config.toml
head_dim = 64
d_mlp = 1536
vocab_size = 32768
activation = "gelu"
norm_place = "pre"
norm_eps = 1e-05
parallel_block = true
init = "normal"
init_std_down = 0.00211
lr_mult_qkv = 0.5
beta1 = 0.95
warmup_steps = 200
decay_shape = "linear"
batch_tokens = 131072
seq_len = 256
Each number is 500 + 25 x the weight over the matrix's rms, rounded and kept within 0 to 999. Layers, rows and columns count from 0. Numbers have three digits each.

# layer 8 MLP down, 384x1536, rms 0.0536, rows 145-289, columns 288-383
501529500509490487448503504452508487508493511504492520528497542494535485471511484486522469502484522509497503526526484529500521481493463470502500514490494511461535497513522470487493482533484489473488499528502491569504500498491465498497519515523495498510506462475521512508461525480481537486
490501524487524527546480504490450520493518498477478489483523511497444487503475486486512524493503503491541505506508463489472574493476456556465513528492473508516536478484491462474477512502449501503511473448469470482518528462506525520548532511466479526477555492449463512500489500499483455491
488484536464513516465515463463488514507538488513521502453468486528533508499473507525502502489491475487508494480523480493528473490501528505506494551482524473495501512431534503486531537517482477535515487492485497501545527489481473506494500516499504517510480501529514460523479473485516488479
480505475508534505478546493516527470525494492532455459529525475547501485526495483480534467511480479515489484514482448477516497525524524499489513484509444473522524505520490485514489515510474510485475486500496461539530495523491487481490518479500477524482509473506472507467519478525486477504
467493505506529540496521521476463469546516493559487519494475514532511510510463532497484549506471538496511518537497504498482520505490474502536455535488502509506518534493487483527463519513514457540474480476467507491525498509517493540479512515537544546509476480511515482528501505483519498487
498483546494523533485468508515504460492480489499522487527511480487455505545478462545461494532523479478503526473575522511520527497472508514494505528439490499533478522496522487540502471525485482528541507483508494518493490497509474518516516524497497436493435523488499499524489501523512480491
485507474521474499481563534486503464520526488484498530475438506472508535484503541517523451503509499506527506494535537467511512518563510526476480514470527468519503541511469523492521516470502508495527500493503530536492487506519473498486524501531531492479484474503489514487529524515477482489
493524478468526524519529551520442479464469459459499569536477455520487508504491513515478515476478508477481496494435522519475474476512461505520510493511490497499457489508479464464482488476496491493460529486497500510492494562486499563557507504489492534540531499503529526501549480507494521543
509506458463458510489477564492539519469508454531488490518497460469545521498452471452490494513526489521518459519493538512479505521532530483511484477510478483490489489456538528471505463488497493462513480554493529505459521475528452488527484538500499493486510463485490546500533491492465476505
508505519481523477473529503518502518464512467440463463495497520508515491481465480453491486483497500496473531508475503484518502484492506487502545483500478456485541494513530507502575506480530491492488526510491494474535531463466483539486488519486508499497535504518468539497524512500518493494
516427495522489535519494473547550505491521538479496494494498533480505462549506535520459489535518466474526515520506521530568499491543513500509512482500485508488495509488478520518519480497484477536489512491540458487497518451472501492491556501516518490472471510530547520484529484503497525515
500456497490470530534473461541490501523512503479504479504502504478492508483504524515529515510524479485514469495533477477545514482537519522516488521524514470534502503511476540485444538481460509484513517482554529514498500520550494497489570499512541549545521484488493485485515510473496544469
472551518536461485506492490537482535460508448465499502503466525490512499471505485530523456515504485557542478493464501463513486486512471539514536495501510471459479457498529472490550458488454499506505456536494483496505474458509469484482545508488474460505477484507510505514537500529521478505
495459453479529498476491548528495479514545507500493493545511514518472484461513498483461529471522548483506494521513501497490508516478498530529506522501512475493442531525482479532481498495527462481525506537512526527485501534495481498528474507507531547519522510515492477509519517509533518509
487458543484492531497474488502480461531528490503495510525520529585480518455561490482504458479478498512456503508462487517523521506476529474491472486487462516523513512528509486469497501510528471550487469477502490539468524479494459488541523564503542478493512473496474539528503505537525511513
465549482444506499493490521498508518507500500579483507520513502512504493462496470503494481495465551492530472473489502491526535550461510470485451474508502530520515469473465490503522518480521475485451499457518504502465461534506488540481499505458486488515514514499509497471521488509506501444
525539493460492480479521512488483519488482532515516484484482466508542497526524484473529518547504478494495478510541543502501481474499533506506510528504498510549497505483524506519496499486527478505458510507532484491499472425494506468483486483507539486497508505489513459518517487516475505514
491496530497568512522460473503501494529501488501476501537479525500496507512483520491462515501533531518494535506497479504479523507487495520490505558455546492521511500465509507481485504532532472529488491518500509515483479489454487518527569527498528513467514476539520468516499472505498449500
489506504500553492516461461508430536510512497487497504508481495467493509490485477458512512505466467528488515481479482475477478507500506494504502490488511472459517531524499473506512535511539511562511560495508497495528508491477527461519494559515541487502502473509525478513469485485491519505
483502467492480502465511505504502505490472497496523518449464471512558553479463512462534503518442497511513495475522521488494516552552508493474511510496480534491497502533468501483486505551485487521511476496482476499503490434499541482470484513469445452497473520494496529482568531514542537554
497527558498567501479495465498496504486526464512481470472525533494534518485489477492512510495464465516502480508491448481480487462496518489505493469516469506573481466471507505485497489511438520509548505448500512493482491481512499493575482475494516502472515517520503481527495533488459513533
451480548510490539485537466508470509503506477490490555481470478508488532513524485489510493534473506469448490503476507508464504520422508483529509439476497450524488518490505504505540508447484504478455504477541496497496486500448480471497500525507489483538503502481508509477490490504477473477
531472563534463472517534543507470544497487505496479484521540472497503513514492478501512469509550518514479501479492545503431515483499499509506457497502526508504476464497469482471528485512498454496503505509561511503472473537494491499492509463487477478521490524515473484477478504495561543470
528477456482492493500517512572514550524468450456518529527497517501496515570503501495476541504555488505458541484500483480518453493506524552502493513513469444500496451491541526486531513494498492478456525499483499485519500501507469502513516530526526510492496515530502517458499519499537472539
472499504546511506520509479553544537489501508490493447491497483521511485514445514517487497521490509478514469476518548485524520489463483503514488477511511470498460492503478462445459469513512505530513522531527470463535519522514479505491444468510452505503510491515492484495488497557501504470
509514465535474489506492515465544473503537508509514482480453494481492446538509467460487512517469525477492508501487528468476513497538493526523513489459525483493517467519488525490452477465527478468512450535480549518512504493491496484540471481524484486481517492517485519508472465461471505441
447517444480427465513484517538534450488480509455506468497501525518485508517509516457452462500463498518475471511492450509548525521526485504527504568575526510515508512494501555489514465491532493485516490496468510497484484510484522534522536504506472484566474478533518448451494510495489544499
456490548503514522476500499468488492523485522488531521526481438459507482498543521527502535506505478521558489502518452480503424545450476520509477458524501516520499485507519479500484475511522488494498520510500458494505482507507503526501516486470516505484547487496509455472525524501545514491
527553476476461480478520500511556484542486518513506496516476524507399549485498524521522503516477488514487501452508502468509507494502502484513475515427503522523463500520562507500502476519472485501509532474472499510491489478504495495517470497512483557497490522455513531474518536514471483519
481502469476492481536518489520523518530513483537500486504493495538480508485445551481530513459436514488470503489524513494541496464469546495502496466503425476491446502485509468537505487508521529527540503499533484500513516511492510533531537493474497523512494508487499499494547472505494494521
491481516491508482516486472475445495500500475529491443505485505499518521506510472505501506522472513527497505553455512424489503480492517483475488506493488516484497526526489528520508450487512545571479525453519483515520467506496495481527516546471485524480526487526500501519505532519510515498
466494459476522508519500495528524506483514464491486480480491522505503489533482488503538502488499485483496510496519503488467518468513514494497503492522524491448484494488518524492498487582529483474465475484474528506477488502510467517468532563529500503514503525489502468474490469515546504432
503501459498504522526510495537467532466509515495495490545483526457489501494502498482490516498517530508511492478455504484492498485519491480513499500500511500494456486509465469528501464520498472461487508494508476524516525511484473497491496522529445505525481479494489503502508511437546483479
523532474489520501509505494514500527512498547495512429507527474496509515516489457500541524536493494505525515484504490480531514498535499443490500512498491524492522545484534484531531481477499497486508500550525505502479485545497516512510525463545492476487499503515449508503520508520505496486
508475501485579499525525462542518543468478507514508529493536522502504469502528538504554489473504522494489485485498541493485523531501521515518511477501495548451512505494514531546492451525442490512491503485546508511520520482502529493486477523495515462492481526510514442513533479502499532492
536482480523487497526474493482490517491507523498490463505531455536473462535510493508535489486495520541474510550516495471488529468494514473475501511561471483497527474530510524497527510496508475516528488465488486515516502495483503544481482518468525481513458483484498526451521498517521486470
511488489490521497501513538508511536499488493460486498517477481482505507469528518564520534511522511484481440480471484481517484480465494532516488514494465541527407455520501468467529479486500500625530473443491512520457496569472505472475469463535477497510481506479548510563491529605528486560
467492545473533483507419532542498545475487514446465530517470474479520522497520524455450491487507519520481479535503492527497455484500498504506537470473442507503491497537530494462539525543462476492460523485513476513498466488521469477502499481474516502481534500514504540487495510482463495460
498468499497501558530530485476479492493483516487482488525476504516460520464509494528482470486551508503498487486523504438532446487491493527487534494483476474528528517513508469487484467473495489529512498480492502484472482481512487501458492489480483441512455492509491506519523489527451490511
497499550507509513528532466486505503486469529487516505473500527523518504499494505462494510507465512510508516450487518524477498478493492495455486527545487516477500506476500516481530507496493533550517485530493484468495489503521501467476486522476489515494491537507499485482552501455503521497
523485444535476530514486505503501508517483476433499533521479505502538554477518528487476493484549473455501491487451517463495498501515540482497500427468484508480504462529521498503512500513463473458475537508476513521469484465523471452498506508512479498505545477515472530519489512531511518497
521491534488538498491529498498489505486508518480506493513491476509508501489500494527461474529505518495483464531498504487498514492450487467501522474505437470510462513535482488449493490486500468529498483517494491471475527509473482513489491504567458484519536476478489502532456495478493482547
532504515522514481511523543479451506476499538489501480504463480489516491485525536486479486480472499498520505496513476444528526499499517517488509500465513545536485529481507440528490499513500490491471472552520500491477475489488492510465491537539478500509506471494509461517501504490532502481
498522512517509481504513489519502544462526496496496519502492517510510481515498487520509496510506506472469540510474524515473484535449442494483513484475481506484475475512523537465483466516503517510475491482499524514517541498511491484472535495491468475482548524482486484512493492506487477521
514488481476518538464509527525504503461480516486501466504486508516463484542458503524523508484504492523449486497518536468516511511534519489486508521463500504493502523483518497508525492507499501450505506524488477485457525498526472508516485482559498487463486501496520495485481465530481524538
503496496435492462490541478480500507476526493475542524498513512484516511500483456483497524549497496516522502491471497477503488493481559507513475509507514512518507483505473474496506488548489489474544531521506499495506479494514475463496496527513517495481473466532520537484473537481490470547
481483430476508479515534519499522486489469491533497505487482502472524521500494456492478503500467531438517507541535537534458512486483500523487521536524535519502505510484497519483504481523504460522521515541512516497521479488517525551498489470470481469461496439502513521538475545473501524497
549480470530474475501535486501516475470464477514492497505461507499527505481504510516460514495462485474474478509510538499488508509499492495490484509479529452491515460512530477502517481506535489506484499477508519478524499519477452518498511542502545523487530487502456493468512500476522509510
451467521472497506505524511513542517495513497511487526498480514524449552511528497462560478512513545485509535498494489488506538493448493487548573468476508507469467482509493489506478486486502482532492514478492508494523492473529499456535518484461498485491529507489494490501503499522514509483
497508525516502481521493511508520505520519511492476514561489462542511487488479519541499511490526465540492502475470493533469499486573497554511531504494505507514488514487522522484525499507510479550469469488517490486513481507490555481472479510461503516450461476518526520528530503570512542508
484510534546498497485492561472498506492499526482513527478515539485482535524488480499526530481511470455502487528507465524488479464491522533499475534555480463459548488527498511519507492508532475536539492497480513535486491534513539481451472537530561479519502532541510537500498486489514503534
518514549506480497488482560477491488518490457494489449514507470461532506491511512519495525488502440516506486536464469494507475490503501488462491496513466517527524502515479543503542525465528512489449471484487536504492480514468475465494548533488556503472516491507462522507535528470523489458
502520512503460501506565482475548520518527481499479523491544495536510498443522528494535514502487503548551544509510453508489507541504486513536492500490494520479510482485532502489495454493492492502537521452509500490527507540521447530551498527514467503508512484466481511510468486474488485470
506531446549457496469537535476470529497525506497510488528512505466527469516531530526506506496486484532498500497530494495511518493533486512489509519505499483481513500479491543471519492519545498495525519486507481470463497507481505448516497530510490460521522518460509498507533512537527596509
482498509461517464527476515493494506472488492513498509516481481522495491535505489512507500535476472455474504501466507507508509512497509533525475516498524456496488489536554476507488503481496524471505504541507483494507533530481501480481515484512495554510539477520530504495505514529485520515
481516492490471512471494474501459485493535513541483512475517502502484472507518516447515500494464543525523516423527487465509540501502489499483482497477505521500502490507522509486514492462462539501491482487529492493465515498493505485534506480514510529521496503493508486490514500494513522488
530472472411513476497528527531527475492476515494508469487507493499544567481552505540493517484526513485506513479510496517506505516513537478491500502491484527529523518483498490478500506514466484533458480492504487461501475533433468517468478448475478497512520513453479487493505536486476532516
496503506562486526520494485472506482500482483527524532519457472502492515448527472504493491522525521525491557508536482537477505479482492484487534511508490452493518474516480475534526517501503519519505486499523535511499517493499480491449503519502517515484532480519487483501488507498482542467
520524501536476507468490505525472474504517513497484498517517513521522465517486505495472508504456552524505538458472464495507474494530511493527499511511520466504473519538530482549534491523505455528485487487506473500493486522515511551531525494496493490483500528521518512442522487527491505500
515485511444510509519491469496518501526479495422450539493499512490508455474508503525503531545447515483480494423452516499493412495473479469493466472492490501477528502522477512518520511489492508494509500514486516465487496537481507501507513508551467449536492536503519458500534502484456486526
504480459506522537526503486466557498466451469508445482489500519533543520473489534502489493505503523508535470478481540511481474495484510459497478546481511500480518516517482491484473488522456531524505500458495514471484480525522500527445486468503500503491499486478531518529491510498482529486
508504529509472519523493504493468509495503523504497509509444466469480535532499465478552505476515479512515535499466494546468445471471519529530496438508506508494483483490507530461491514486500517496482500449460479505547494505502509524471486477484465518481494471487448525501507494490517471500
496535487517503508491546492490524504474554521546526459473523484498468531539512496490489514481474492477477490464509488515488541505478520533457504469484473485475529511518523507526472499493536509509504517533544489486503514505500505505508492473498526469510480505522535486513503441481471485538
497507469516485518507511505511508506514508501504453467532524506510478473510496467513499495490516480485496510447468491532511491503499496519483509478498520487475506474483494520519512468526519501536470514516533514503519483489512522476495518491504474475505529506454534474490482469525482449472
470475528489477544513520485495498505460527489523512498501463511479515477499520510467513513502519505521484521506488436489505521504506497481480519512509461519471485478530448479492474487469473482411490530487490510481528543533493522517481520494472499541504515472504512499470496479498500508474
534532477461496496473520510507496522483506476453492537502524521517466520514458483490518488470517526505513503509506517486508516484504528523483535535523516517522494505511472507482504481530477506476468504487482521526535537505510478489547516484465504491494476509494495495501461505497483555480
515510477409520521506493519478500475487486530496497494490435463507519460496493521510514484489448525503518521516443463513524489513493482519535548531521469468492487483523516489493458501454530466551487466495510521513463493471478533520448540485474483500509462492519487498555518507478544506467
492479479509491548521471492500472535504493471519481491535466507505479486542464526490479500495560513499500497465495517498542469508506522483492518494561509496521468512508475468492506535495480489510474492522513509521473514496482477456472468495495466502484498450489492475461526493510539530455
452493548491508500525490501488466515471478497483473509461521508507494496497504557493496487494492472539498508557557509502530488488498504547496506491525501512509475460428492481513489482479509511491534508495496478457507501464491508481508502505535519491502474511532484499566530496502502503518
515462519507494524462496498481472492526468467492469499515504495511472550525513503483514540487499526499465483546491518476513496450492535513522498529539473497481484506491491509485474505519499530501492523475477496506454483456528527510535455455530495516504485522486508553500551507501515500513
495512539503433504506469490486480489563561489502502497510448471480492515493476494505487487513502511500459491552476524497479472527515495484507506468513507535477509484518496513500479499498524512515456518514505482539452501507508513497491508515501474503518489501494476511519475557457513461561
516511515456526542507501521489445475514483499488522551446509525504463509551423512452503518481531510478462515561495522505473507490479483498476506525501519523475512480537508495489521496537490462470492507526471514479493512544507507515503502530512572520490481503537512492506520509518505538473
493511510501484506446529512517491458497502480487446474526489505491507488465504535483475530467488476532481507485497522474473504490519515431536517464498485467511548513488531503522504478496468530512526507444527511444494501506429526462504531509482431477464543496487493489547499555527471483506
483485518508486481499508504528524493498449501491481529488500521509536516505470464530498500510512479537492517517504500524507471528537499476512493497460499493500484515497506491508484493477527516489501545566509482534500472513496494518526488491468468532479506512496506477516528492470481506501
562540524589497522515491473472537492503517480543521532519473499512518511482530503506510484520519491492503513491546481511487532496508510470523485487521522547536525469527526524504479496497519518475559495479503501511476467429515467491534475512502477490481535502477507500473464496550460498488
540508489532519496457534489483507467512543504511478502516466455545462509468483488456486489467528512511493481474515482518497489519494458494513503515483461521542482543498540480509524480510454477443501514533489486471513505487519458478497470485541555501477485529475495492537476501521478528527
477483516465534525514456506493568554499513467512527443489496518461483515491510471533520508538442490524447491492531456538543529481460476521498455514534498482521535473513537465490503511491455481533492490471481510495527503512474490508486513500469484531513510498493491511515474503487451522487
479521505501481490510514489538474466510522512491504509468540483515490487487507531526511476519513468525523484503524556501502475503521514500450527458503525494434486472521504477484448491451473490539472487510473461488507486498499486554462509513564513508478478493503518503532491501477498515533
482511477492511450480457517483469503540451492464480504465532462503506507496494481478486493471498502487438501509514524529529484510453516523519507483504503526470485486559510467507502506472485492488525517505498466537442502475500478479465506499559482522506536455492507496499505515505503522535
508526507555495538518513501518450486499495513550538505520502521535468473523489512465463491489517503555495519479468511544530497527464489484500492520493543521521493500463512483524517518463520506502510522440498490494511493490495500467492509551480498498479523508519518475506497504493549493493
517483514548507495499510469505519500512508504494503466489502510486480544500492506516546471487485516499533476534470445497515481525520485509499480519499477574513527423537520509537519485497505515504484495489501530507522512491494501503543513491497525521457524491526503536507512502506539504489
495489463475564490504485470475479562506513506506524480484487504498543457502502477523491508470492512524495515530479482514490520471500477490479482452471477460478506534474492494543522488480572505528491507472515470494447479502513502538479486501480519537476515529515499509519470487500522511537
532513491485444489470535494424465448499497527489478521502531493546504508506565514510492503526498490498474510490513501541480519518500480478505511525478526512511531470467510508509534503502510496491544434523486473492521548484480486455519511497508527495491489513501520486511522488555517565505
488521558478523504498503516533543510551518491482502507512456537511515502522512506491453487507527503514520465482499532506511509496516494512497536512480500505471471482467481526462509503483480495495527510489493520492536504514524478490485484494475523506486536505470557517550457466479445509522
524477529499499500508470511497503482487479513568472481524464515451499570514484498479475534501492522495482525461494455513471460519486516451479502525508516539487514503514505509513471489474505509516483489497512523524540509473505451474511523496521558505533525502489502467507503508459523505509
507457517512497509488477470507510478501482519445535501500512479509519501522481492509516549497473520537483503514558487500474541493509476476520471515532535474515467549501515491480485510470520500428495475494525475523533518449503542484458502509524498523479551456552504508439529501512534532510
529538516491502495466556536545504540501474509518488487497507478486472495508488542525518509496540444514516470467476493494487452507499537444522502484512510500539521497499490490499486531523474503493445490468496529472530495489522454469479483514533505466477519511508515525480486525510536510476
516528477484484463462476478534556516514495543498438495493489487467481518493522517484493482496489487478522529512447470512493512485501524524542496488492531481489455510539506548479451507520490476406510523493508527506510476522487506521551498484520559487486503486499478566497467528492480482496
542529554473475476511441497513479527491486471542564487516509479491482507493470448507493502500491514479491543502508489565523487503510540492425503495475468488504499504500479508531478543497513522516460496531470520524485492500497508522498505472468560503515522521514490515504493528485491489458
537505505528466509502467517497535460539487468531493501516525484480493456465490516548488503534486527460526489494500478492500495468499513481481485488489461513501420495478481526472509477461474499475536497502521477494489493517531495515516512492475497511488469486486519486482497500526534511476
491483530564508475539497491491484511523510505473511548513507503477469471523500496495510472460451485486459504560517450501501521503494494566457470533475477538504519465463531521519478485475514508507503459504491489519484492494487534543476469509530483503518467482492498476512530468533512464534
513521520513482492492500512546482465471488472465509536509514457463484509517484465512492498518480527483451488485466514515527503522499467520478505489519524553564500543470501516462486505523516507505500503528511512458545509455466475510539514491487524507489469499517488503493495471500510494533
546511506513473452486543506550544503503467492471507478481500550512554481502481510519500515483496502508476451458515488511510477488495491511488474522484533510498489509494514455552522486522539495525514522533513532520491502486449506515493532483499475509525475542506513469484493532515461557487
469511462419493520537545480510506497509484491475504552496500516504512465480479517520580451517472490486515516457473555470487527507495536482541504448528513474536526512529532536438561482475444503532460501470437521461509490487513495503463546522485509502539475476489475528490472481525562501499
475518471495442483476484536527498495525488524523539468529530517519530543437498512543497516524479503523513444468518500495493478538483469509508495463512519520546505520482473517513505502494524499488490474524499486494499506512507517465512486523550543500513495502484482527483493463494514511503
485486462502492494481492467515542503488510492488495528473496484557471516529523492480520523478487541484508539524529512487463491478555512472508492470441457480498526493497536471529511507513506476492492475540529488467479509511476585521515507503455473486478488498481504503467503518488510498515
484501553517537517487499529515491510492506509497502474517464513534495493581493531485485485495503500498521481486473514515536508504521493493482481483519482520438489467528400511499474503548495483480478509538488492536491552457507499457478516511513524469467498492545540472477501474502513495513
510453479489445475495519464520524496495430484535466500556511452467498517509542482521478525528523470530507460487430495503469509476505479510519487521496490506483478477471487513475487481490493470533474522545509521495503510500473510442490455491482500525492504488511477516482485497502494501504
465542536500510476501496512532473514472485512472496473505506531505456491483497457485496459493476494491534491513478483480477505479526520500465489474553466494544485515508515476487493489505520522545488423468506492476521495506500496493529489493467447531489482517493492483508504518486543513555
516482466534491490476492546531478494466518533464537520478536517535494482466507496524480494483481513515539524488495552474482467510517501494483536510487514478525531523498519487516483509510497493539463468495536434450521502518492489572482542513535537522512494515500513502498504484479499542500
525520442479496471487519480504452545476478505510503501478473515481472513482485526520499537474518499499485508496506455506506509445491476510480476499536509488463502543493511486495473504479481522508512504451471484481489543510517467520456507533524502470497501514481475493502464503473507497477
534529501518499509493496531533508498512480486495492498484513512503471462481526558508514517539565492495489542464559557467503509513539512508501485489450509521499500538490535515507523528484495443460493465499470534502536484558445515488484537512513520497488520499509489502472509464507483537476
495492476515504506514492502524501482503521502493548499463514490489496508500516465480490502491465485489519499510473548538492495522504487507536488539465525492477505543513524520525515469490538526480519511452521526500518545508515500519490495485503546448536546504503478498505506483475551527478
522505521509520497471515485493474537515539526505518466526497496469480496481547526513497462474526517493474441493518529495535500486443505522507490513487500498521498497492509492461468480520514490472481503495506486507529508524527499516480521486448507458511478510495535504464490493492459547488
496550489502504539475478480537494470515461484487481485521463486520484471487523436520484542462530486510507517500489525506469515566507504462482506541495449477535499555498494502479531482518482512525521481497517522504537490485516522506504537495489502496477492492497490493522487484518559482488
514444551514497481498536531511481498510461466521508469549509493510452502524489485539501525532486473489571519556438450522501488501441515521516497516496496453481402473491530477486513500510490502511504529473473511514507469532528507507539512497518500545542471496470534475519481496495473529522
481513531442520490491481511503520508492503488557501476506540522520520469494534524458516471554504504486468484515529487489525483540470478531510498437465510494523530501504531470475528507518510469550518505461507497481475468532513514525483497496513463523492494510515474475510469450512458522502
505481512475512499519519535491504485491501508496489498477475539493534516505468521530503524487518530475498505495547522510509515512516474491531475443507498507497505504502476522509505525509508511501481515505491526532528488481507518492443504496490496487468516495463496500517456476503551488502
472501483496509516442481483495486510479506462502514499521563486487511519532463503507483528483495510482527507533459493508517530547490519510528509481469458482524466513488520462523492499491472510506518488495491487507477474492505569463501464495494497517487465494488503482525478462512512493473
494540441525493472505492483489472491517513453457513503463497498503505505504496489495486505494491490478514496523539480504480497465514484509479513470519485498510485501511522500477502478499501494503526464490494468483507516544471474499472471530499457505503530496459501508498480487480535480479
476484482460526506524477492473502525496489543504517488487509532547492499529490477550485505521507449504480498481496476484486467508527490544486503486496503544529495495507487518555487506510536477527477495469509512487512528492504507510506457462467451492500459545517487499509451483521521503483
518465474457503509501519592475483507478486482466508511503480507451490436489518469484518491538534487557513487486523449522483501462494509472488530493521507480480489521459533529532527525484518478496499509455489522496499492510471495531481519506510536484508475499461457503502457544516495506503
516511485467537493482534559541503511471498495495521493466487504553504507486517472479460475504462470522496464487538507517486499495447495494504494539518510515515467543484502510512524472493475484531515485499458519515478523479452461480498501525505515493537536540506510504505473490540493539547
466509442498494462473521505474490457512502498518514442461467490514503477455527507511521530488471543524478517562506496554536491536482535494498459469503500524497496485457538500500482468483520524514507485494477535499487506515499493498545523524472473514488506490477483509545473518486522499490
533497530504522518507443510463451513480506494490499480538480501492524511476488513467534508524481493477477480518516540465483492459481473496486540549536520502490503473465502497472473490503530519526475518521514497515517505472477454551532535492493569479500508508497522516520480487517509503529
464485497503486538511526487483479534496514521477463475487487482538503478540523490525500496470425482546460487511478508451474521420510528477483474491510487486532534449496515469505535532483512478565439515464476518492513521477511481486502495572518500503516549500469509483507491458545512481481
478487477456489464482474502508525475522467506456483454494527516516512514480531502430510531481506507519480469497473523491493516479480512481508535496488465552486467512487508537494463480459477522511562455445486523493529509518485493500476463525543539473495483487493478500532501490480510496498
520540471529486516498506532477451498508498508514503480481469501516507539516483466537500471487507473469497527489553481492481521457517521519522495496489490538521526534515498432465526515513542517540526529513509497495451532525472533488474507481471486515503446459493504509465484492491499488434
502480480483534533482460510520443503481480540523475470508490496483478544511507531542446499507493499483451506527529501499498497481476473486469474517459512506503544526454527483473477494493477435474529500546472468492502521513468459543588528517479514517542511486532539489540504526452498514462
519472477472520506514481522431498522496495509515457501500547495462437461473523544538529506499488488515501454487476503493522458443486494487501518501518549495467482496511521501504473506503529534540518515462496521503481505539537483516557507535501479541558482498529506523465511521504512500488
485509503518476493493475490523501503487483470509480472459486482523527515522449532481528488513522489495508500515531515513502490522476511494508489499494519500466498524474518462524497517517493472482501520432541535514470487489490550476504542514530480515515508499480485507496527503503467495547
489511536583497467502477499501462485528519520461500501478508522459467539497480478491470499520478546520543506481473518502500482508527507512523474467526488544504538480475490509477484481518503502489491514502484474508484506504504517521509510480492514483513558531478508506525494530483495501564
496517483534526506470470526533461492541536505464486533519506530534538507519449541507514498489502526506525458511505514470473512475511475481543501452508491500532516472500498460522497511533434495520498534480512531497475503498498503496540503473512491543499527487522500499559488478522467507518
524489485505517501547500459497526495555491475521511516558531519512489458531492491502522487494540533502461518480481509460465468524472502538508500504488508503508507516542490492490496497479485492448502520496506477443468504481536474504501545499491502498505446498508495481437539478489479509501
515499482486502483471576465509487482531515464484502479472435498535525515531501509472454520483480521476526522533484490482496468506473545516513493468514509480538497487479489488490510468525522499535470547497506475521495501542504457514526528537472494486462495472455508464489495509488496547512
475528540482523535492516541506490461492490488436539471487484511561472516487456481525500522493509510523491550490514528550526454509480506527473425502487543499502463462497430493522471563474517575509512524502490482541494486494525498473487512490461530505467467499552482501523477498463520506491
516485488472536494531475492480517513491524506485519516501471475476517508528564510497494516492468538485535526519512492447509508514508550506498496496519457496537499507464474496545481525497509510534512490510525499465454490536477496555507481524512473536471486499506512524528497497542526515512
492470488506514544473508490547552509461524511490500472494508481507537532506532500507527501485529488458516478470530541451461518496512505495558505487480494520532569473483508493490472463493435509514519492500503508497467484499475517526534526523492509471481520512467524497542513493448502490533
490493487494531506487511504528471528483475513505545552525500532466510522511429512512484535539530548497515476496490541498502499520502509515467468478512501488509512490480493529468479540544490502489499487517510572519515523521455535479453486533496525498504519493488483557511532524507521519538
526517487512492512490505470442464544497514538533510529525488511491522470528506546453504501536554543509503534497464500513508499503506487514548505487518502488495540508505543509472515529516497483494477520506495501471527559467504490493506545501452522505526460516510491533428496529465464484486
485488504472478490495498543527534486494473504495509491495556490487509486481492488551460537494518491513535510486508533482502509512476487495523465478494510499501520501492500527510494491537502479483512494526516543512450481499468497518520465509423498502480469488498475489503521487500457532526
487474537471489490506454498497538499479469538508484464525490513472488527480533448466533499501478522550519517492531535472508518520505557493471517521517494532486476495494503491494514536503539503497509517553505523442520479469484540481559508482490521477484470471496469513525531513507510492486
536472498500465462486539473478502489517462476487498494575498521536493511573512475478514521519520475486532564522501512491495463487539494541520489479479480550543462484497516507503480504512446438456481478486501483505484521469523513523496487492475473479463484526508471499488497508519460508523
486464521565532518499525541481515498496501476491486508512499549505508530533512517462487507521503485464503502470510538454498520519504525506498514483519501485492486526530487462477449488494511493487532488570487483499479504508492471527554485484470505528488475503511474517513520495484498507494
528459540464513551495539514492485465494536488464487543486511512497567531441526485495506497455482522469522563500490514459489498509480546481510483512491503495503521460500464488485500532508485520508513518503522471479479452485520534532530488497464503497466526485442491479549481513496531528512
511479507464473514529506504550482481529477477503484507540453509525497520478523482510455494486466489472504498515491498489515466497508506567493524510488537512466466506501508514493513532523477471492507508525512483482482530527485486509541523480505523477523463488521551474481465486524483490527
580505482468498471484508514512522496531453521484464482492509506493500508474489489535526463480492500469536501454437481476510485538512483477530468487468474474522486502484517455481520479489497454524518505518485546495487540535527477495557496479513467468546506526485480509469492505483493498514
443522510431493485492524463509475497512522472498498538486467503488498497486518468505541507532517521454497483533459466498490527515486497494471483481469498452484529508505512545484468496482517525551492487503474524509485504442494478484548527491513484533481522541528475533496512515491475494473
509466504544521489516502523489475517481500513523547492520445508506480492515470514496524489443501446503486443523501548492501555476541441527519528491540470556521487535509494523518491491546465529459542518547479522461498483498483491499500475508485465483463431549487506501540526452457512499509
442504499508523481512515513477521469480531503494505475546507527483487506461502492506521555523527480481522494506475469510493480501498486513506536492482488505487506534554490532489459497505509488491503542498475547510462492465486505526458502480507509531488491476481507505471518542493501512499
506495503495520531512468457492493525494462516497500511472513499504527499525497526538489477489548487455502492491576500500468517534518517432442476528505518499527453496459499509504540516503535493501497521539534497485494525474527518507534466512494499498470531492514507495515478485508564521523
466497498490514510533526499489460500483510491476509523480534478513442489452512538483529500451463501537508474458473504502460526514484473504480489503522517476481495516486510515465512496504477491486542460490453500545458480506523475532497480511491520514513523545464526511504487503506503472484
491523482507517463526482517497520483501496514469513549523536466514486517550509542473486510500498485515516502490514508548507539491511480520483500507515516509448485518532518525519495500525491493511538457472498486467487471527492498500486495479519530540511561492514520522506491532470489502506
549504526550510514500517505497498485538550482483477520524500475463514505520504538488498498494497499444496473473520517499524442529546520511501474519461476554500526473518507494499522516501445468454515520473540490509538492524499474527454473515475512502519546501546514538514542519489468482530
533482477505486525501488534507533529523514512499458484516490503493473483492531498484495507511504472498482496468503504515508491509458516526545494473508488463464484523491492463511499474506499473537474515522519506513500512497510495447517478468492487517489571474554526491501500509478489527469